Part of a small language model's weights.
Architecture: LayerNorm before each block, learned positions.
Training: 508M tokens, 3879 steps.
Each number is 128 + 32 x the weight over its row's rms, rounded and kept within 0 to 255. Layers, rows and columns count from 0. The size above them is the row's rms in percent of the matrix's.

# layer 5 MLP up, 1024x256, rms 0.153, rows 0-92, columns 32-63
size [104 100  96  97 101  87  96  90  96 103  97  94  99 101  98  90 101  89 103 104 103 104  97  94 100  69 107 102  99  91  94 102 106 103  99 106  98 107  94 107  92  97  94 107  95  98  90  89 103  94 103 106  97 100 102 101  95 100 103 101 104 100 105 103 110 100  99 105  99  98 141 102  99  86  91 105 102  96  98 100  83  89  98  95 101  99  99  89  97  97  79 115 103]
[[135 109 115 108 117 142 137 161  83 178 177 100 114 173 140 114 165  92 152 126 134 133 135 119 129 162 103 149 154 137 147 116]
 [113  92 159 130 146 164 166 110 119 130 148 107 148 125 123 180 145 119 103  94 155 111  58  88  91 127 158 208 144 109  68  96]
 [152 109 127 145 100  79 134 109 113 125 165  93 154 134 135 128 155  89 144 126 150  78  94  70 167 117 109  90 147  94 146 110]
 [122 165  89 117 153 168 121  91  81 122 167 151 176 115 122 184 201 130 135 146 137  60 192 155 109 134 123 138 169  86 139  37]
 [114 157 127  81 130 181  99 137 174 149 138 138 156  61 114 102 200  84 146 137  86 112  92 121 219 140 112 193 121 115 175  72]
 [129 122 144 134 142 159 114  98 141 136 144 163 105  80  92 196 126 126 164 139 149 153 122 150  61 133 117 143 138 177  40  62]
 [121 132 110 122 162 138  90 117 163 151 189 150 112 110  98 121 135 230 151 164 141  67 128  58 155 126 146 109 124 204 137 146]
 [110  81 105  90 158  82 152 187 121 137 186 196 144 116  80 165  75 160 153 163 124  19 103 144 140 133 144 156 149 171  88 168]
 [144  65 102 103 125 149 141  81 130 130 209 145 162  82 109  98 133 122 134  91 150  92 158 112 160 130 107 226  86 146 115 111]
 [169  75 110 144 133 157 205 153 118 142 154 164 182 124 160 140 175 149 136  82  97 128 172 122  87 100  59  87 126 146  69 147]
 [137 113 103 137  96  86 125 200 104 125 170 147 144 132  96 154 128 173 158 132 139 102 125 140 112  68 115 192 160 174 178  89]
 [116 106  79 126 122 114 109 169 113 144 145 146 162  69 126  89 168 133 151 142 180 120 165 169 103 153 141 167  92 163 101 163]
 [133 164  57 184 173 112 108 111 110 111  62 190 125 187 127 130 182 127 111 162 127 149 170 131 103 110 134 114 140 105 118 148]
 [123 100 171 153 159 110 146 122 126 146  85 123 113  84 140 108 119  96 127 116 154 106 100 135 148 102 125 127 152 147 128  96]
 [115 178  66 142 113  70 165 110 123 102 114 130 130 184 125 104 114 147 159 181 100 133 116  71 140 156 159 147 136 179 147 145]
 [146 145 122 120  80 122 168 123 150 176  92  91 164 128 122 109 139 148 142 168  87  85 120  73 149 150 207  93 118 123 149 115]
 [110 105 118 133 158 109 114 143 132  85 178 118 118 177  75  89  92  90 175 109 157 112 121 105 139 179 156 197 175 128 167 142]
 [134 117  95  91 105 125 122 146 186 122 140 137 136 150  96 139 129 128 132  70 132 153 108 138  97 114  96 165 169 146 168 145]
 [118 125 149 149 128 112 161 152 101 119 196 134 108 136 148 100  68 132 107 100 127 126 158 120 155 117 129 126 158  95  83 126]
 [134 107  75 145 103 167 132 115 103 115 153 148  74 152 133 100 116 116  72  97 162 116 126 147 134 115 160 193 109 114 124 129]
 [140 139  99 128 105 145 148  67 167 122 131  86 101 129  59 192 130 111 146 174 105  76 209 104 111 120  92 101 134 177 140 163]
 [117 118  84 146  86  88  81 170  98 151 117 117 197  88 107 165 150 143 121 132 108 119 181 101 164 130 177 175 147  98 116 129]
 [139 125  99 170 139  84 168 190 116 147  88 102 137 140 129 134 122 108  86  98  94 110 139 157  80  92  78 149 156 139  96 117]
 [ 75  87 116 140 104 141 156 166 194 165 142 130 123 104 133 193 128 178  96 125 129 134 104 118 161 175 187 123 187 136 166 129]
 [110  89 155 144 171 155  78 120  92 118  72 156 125 126 151 118 131 115 136 131 153  65 140 138  71 121 190 185 118 159 130 182]
 [132  84 152 120  96  66 141 144 107 138 136 153 174 150  59 139 117 127 111 104 165 144  91 109 155 184 104 100 142 106 139  91]
 [176  92 139 106 136 101 152  74 129 130 131 188 158 172 139 130 149 147 170 161  91 146 138 125 102  74 137 137 145  41 172 120]
 [111 114 114 143 118 122 143 135 100 131 124  87 117 155 141 225 164 138  97 148 135  43 121 122 122 166 168  69 141  59 142 146]
 [139 160 182 162  65  98 146 136  90 102 100  92 118 136  60 174 191 160 145 181 122 163  95 134  87  82  57 143  99  96 148 101]
 [144 118 156 164  69 128 162 139  98 128 138 100 139 107  87 126 121 117 117 134 150 103 200 161 130 181 134 139 126 161 101 165]
 [ 88 154 138 115 159 178 202 162 104 134  96  86 120 183 132 110 136 116 162 121 111  74 201 157 134 121 104 116 200  45 162 153]
 [ 93 122 119 141 132 162 177 223 105 125 158 111 156 111 134 123 133 131 128 132 146  86 108 151 111  90 129 112 167 170 120 137]
 [ 62 151 124  56 115  71 159 164  60 112 143 122 154 154  91 114 169 154  89 111 104 141  60 122 129 100 144 135 122 154 110 184]
 [169 122 193 165 184 115 174 113  94  90 112 186 159 131 163 106 182 137 160  67  82 196  89 137 127 147  79  91 166  92 131 102]
 [110 108 159 139 126  75 156 118 106  85 106 196  96 171 143 121 124  96 103 142  94 146  95 157 143 140 181 148 156 144 141  96]
 [129 120 176 131 111 166  92 103 106 142 177 127  92 121  93 102 174  99  80 179 122  76 124 131 125 108 122 120 125  82  84 158]
 [180 182  71 140 146 140 191 166 153  71 137 118 114 111  96 175 148 130 125 151 106  76 157 174 146 125  99 113  97 165  83 130]
 [ 87 143 129 131 126 103 138 143 120 158 144 178 130  83 115 214  98 120 132 137 110 118 105 135 178 101 137 154 139 110 137 133]
 [166 128 136 160 122 150 154  73 129  95 138 117 135 187 110 205 116 195 161 133  90 153 142  92 163 126 137 176 142 139 166 127]
 [157 146 110 159 143 119 111 167 140 113 165  90 108 141 130 185 142  94 128 119 140 100 157 170 164 109 112  82 184 111 154 112]
 [103 135  57 198  82 152 109 162 123 126 125 136 175 191 129 144 118 193 114 145 106 142 126  86 103 141  63 137 124  65 137  62]
 [161  14 144 108 148 147 149 156  77 118 121 147  80 108 198 115 108 113  95  93  81 169  85 185 122 129 121 107 139 124 124 130]
 [160 164 100 103  95 115 107 100 118 101 142 143 130 128  74 153 174 195 131 153 129 143 135 140 133  74 172 138 147  96 116 151]
 [154  81 153 110 126  94 148 136 108 120 140 174 119 115  64  95 172 185 146 148 175 155  97 146 103  47  63 107  85 136 152 148]
 [118 136 158  62  89 130 127 168 177 110  83 146 145 131 120 115 177 130 123 124 117 115  98  76 205 153 150 118 190 162  90 142]
 [142 120 133 119 104 113 185 130 142  92 161 154 144 162 159  70 149  61 119 107 146 134  57  93 187 131 154 157  74 161 157 173]
 [161 174 112 109 161 149 145 118 104 141 128 136 192 136 124 134 167 149 139 121 162  65  81 107 163 112  99 161 125  89 126  64]
 [134 143 109 109 169 129 110 142 138 119 148 125 102 151 169 197 161 143 138 128 132 128 173 133  58 121 118 152 169 112 146 130]
 [131  99 186 162  96 117 166 146 148 150  89 125 137 122  70 106 124 130  77 156 122  76 124 114 178  86 109 142 159 170 127 136]
 [111 102  81 128 111 162 160 176 139 120 141 168 122 126 100 103  91 125 142 213 107 111  79 195 147 130 116 152 158 127  75 101]
 [114 112 115 125 137  92 130 119 139 153 169  26 189  92  99 206 151 208  76 128  85 109  91 112 124 134 140 155 119 164  92 137]
 [152 176 100 138 137 170 136 157 132 125 133 157 212  97  84  98 180  77  96 109 105 124  44 188 119 103  93 113  81 147 121 136]
 [145 116 154 106 109 182 156 118 107 105 167 106 114 120 154 113  92 146 123 129 150 105 149 126 137 140 166  89 154  94  82 127]
 [164  53 119 125 112 143 141  87 141 181 102 104 166 134 108 104 138 163 108  88 115 148 116 169 157 120 116  91 166 126  92 134]
 [118 111 142 137 119 121 119 146  81 139 118 128 149 115 139  80 104 120 102 171 113 165 210 143 130  93  89 122 170 157  57 135]
 [133  98 147 158 110 128  87 121 159 201  78 156 112 117  88  77 153 118 238 143 149 167 168 111 114 110 118 102 137 188 140 147]
 [124 144  92 124 179 108 138 121 104 122 155 188 117  96 120 159 142 179 137 126 141 137 106 159 127 169 132 131  75  87 125 110]
 [ 71  61 115 120 219 146 133 173 165 124 109 165 133 181 197 138 133 180 144 112 123 110 164 149  65 153 171  92 110 109 123 179]
 [152 109 170 121  97 130 141 191  67 167  98 181 155  82  58 143 121 101 207  47 129 113  80 179 148 142 135 114  95 136 116  84]
 [172 173 154 175 123 170 169  97 138 100 115  65 121 135  91  66  98  67 148  95 154 163 148 118 132 101 116 185 176 151 123 159]
 [ 72 172 136 127 135 136 192 103 106 143 164 143 120 140 195 126 143 118 109 116 142 110 127 170  83 122 109 104 135 150  77  93]
 [110 102 149 161 196 119 110 118 142  71 148 115 180 161 100 152 137 131 141  93 113 156 111 156 144 133 100 146 162  91 119 186]
 [186 140 162 102 118 102 138 119 129 136 125 128 133 127 161 200 167 131 131 145 131  94 112  88 182 131 110 155 145  76  89 160]
 [170 134 141  60 103  96 111 140  87  91 164 118 114  84 157 115 147  86 178 164  69 160 148 140 152 181 135 141  87  93 151 129]
 [132 137 118 125 107 128 154 180 132 128 110 101  82 113  99 157 102 143 139 153 143 170 114 128 132 105  88 188 126 175 134 130]
 [113 107 146 124 177 124 157  49 153 103 158 148 107  55 130 186 140 162 157 186 124 138 133 124 149  92 166 165  83 119 184  91]
 [ 94 126 125 198 129 202 100 104  99 164 154  86  86 103 130  77 161 132 142 132 194 144 151 108 163 147 113 116 133 180 169 136]
 [125 123  89 120 123 159 135  99  76 101 102 177 128  55 113  87 189 156  91  73  99 185 112 136 141 145  80 174 120  97 144 177]
 [158 120 120 171 147 108  98 106 100  77 149  63 149 114 202  76 137 142  92 114 121 152 116  91 179 171  92 101 145 131 143  89]
 [186  71 143 116 130 108 135  33  76 137 124 122  71 124 159  96  88 175 103 101 127 119 124 116 144 128 110  99  62 140  74 117]
 [149 157 185 174 114 106 122 182 160 134 130 140  92 112 117 152  84 182 146 117 111 134  76 122 145 137 114 150  61 122 143  97]
 [112 131 150 104 116  35 129 110 152  98 146 110 136 100  94  87 155 133  95 159 172 115 148 172 179 109  98 147 162  90 136 105]
 [144 111  94 131 132 128 122 120 149  96  98 183 156  88 152 136  85  83 128 126 130  99 162  78 106 141 150 137 117  90  47 146]
 [133 139 208  97  97 106 159  73 116 128 128 140  74 148 151 109  86  71 100 138 168  99 168 215 126 126 153  64 153 146 160 142]
 [166 135 100 119 119 188 114  74 140  78 148 145 130 171 170 172 122 128 132 175 135  66 137 123 147 152 158 143 135 132 126 136]
 [167 169 100 114 107 141 183 118 157 147 133 139 111  81 165 122 143 126 133 138 123 139 113 161 199 139 131 139 115 121 151 162]
 [177 125 176  79 132 111 119 127 101  97 160 136 232 102 126 129  84 166 108 151 164 170  59 170 150 172  96 164 148 165 120 134]
 [116 145 150 103 112 156 100 109 149 147 165 155 146 170  26 106 176 170 129 155 210 137 133 138  96 124 174 160 133 129 134 115]
 [133  95 143 155 120 153 137 144  79 107 144  85 146  64  97  94 137 142 114  65  67  88 114 200 169 151 149 152 126 105 149 113]
 [135 158 150 138 156 120 100  94  81 114 167  74 141  81  96 113 126 163  92 152 117  98  90 132  90  99 139 173 120 113  80 155]
 [178 154  81 137 137 177 126 137 139 104 170 165 244 161 124 105 126 120 126 155 110 125 139 105 142 139 144  92  85 160  79 149]
 [144  84  69 101 101 117 194 104 122 111 113 124 143 102 126 155 120 138 186  87 113 141 171  88 104 135 130 108 144 191  65 135]
 [ 93 158 138 105 122 121 177 187 167 151  85 103  52  70 102 144  97 193 156 157 123  70 142 175 156 161  69 111 121 129 127  93]
 [141 154 124  87 134 110 120 137 163  99  79  76 141 104 145  57 113  90 116 176 119 133 137 176  99 161 147  56 154  40  84 112]
 [161 127  90 136  86 110  82 111 125 113 165 166 151 142 148  80 104 151 125 138 155 111 125 115 152 122 132 141 135 133  85 208]
 [107  96 113 117 136 114 134 138  93 179  98 153  77 160 124 142 122 130 171 119 113  82 122  68 119 165  71 201 202 184 122 166]
 [114 145 114 122 116 119 105 210  87 132 124 117 142  99 106 123 156 119 155 167 139 180 116  67 112  48  54  88 128 102  80 134]
 [ 59  84 108 115  94  90 110 112 123  61 180  82  92  77  96  96 165 153 104 102 108  83 168 190 113 114 142  99 148 142 115 148]
 [119  79 195 137 141 144 102 134  91  91 124 163 116 143 103  97 143 131 124 134 163 154 132  76 105 115 179 111 126 113 112 124]
 [156 117 165  82 139 118 147  91 184 157 163 151 105 130  80 122 161  86 140 130 153 109 106  94  90 165 146 103 131 124  92 176]
 [121  53 142  97 128 157 173 115 102 166 112 102 134 176 160 163 183 138 121 109 124 133  97 138  98  97  69 119 132 149  96 101]
 [112 122 127 109 132 130 131 185  82  85 166 215 132 138 137 119 171 179  82  80 113 175 134 146 113 148 180 134 119  85 219 121]
 [147 140 125 173 165 154 165  99 118 170 173 147 123  34 124 128 109  71 102 105 118 116  64 111 109 103  99 102 114 123 119 177]]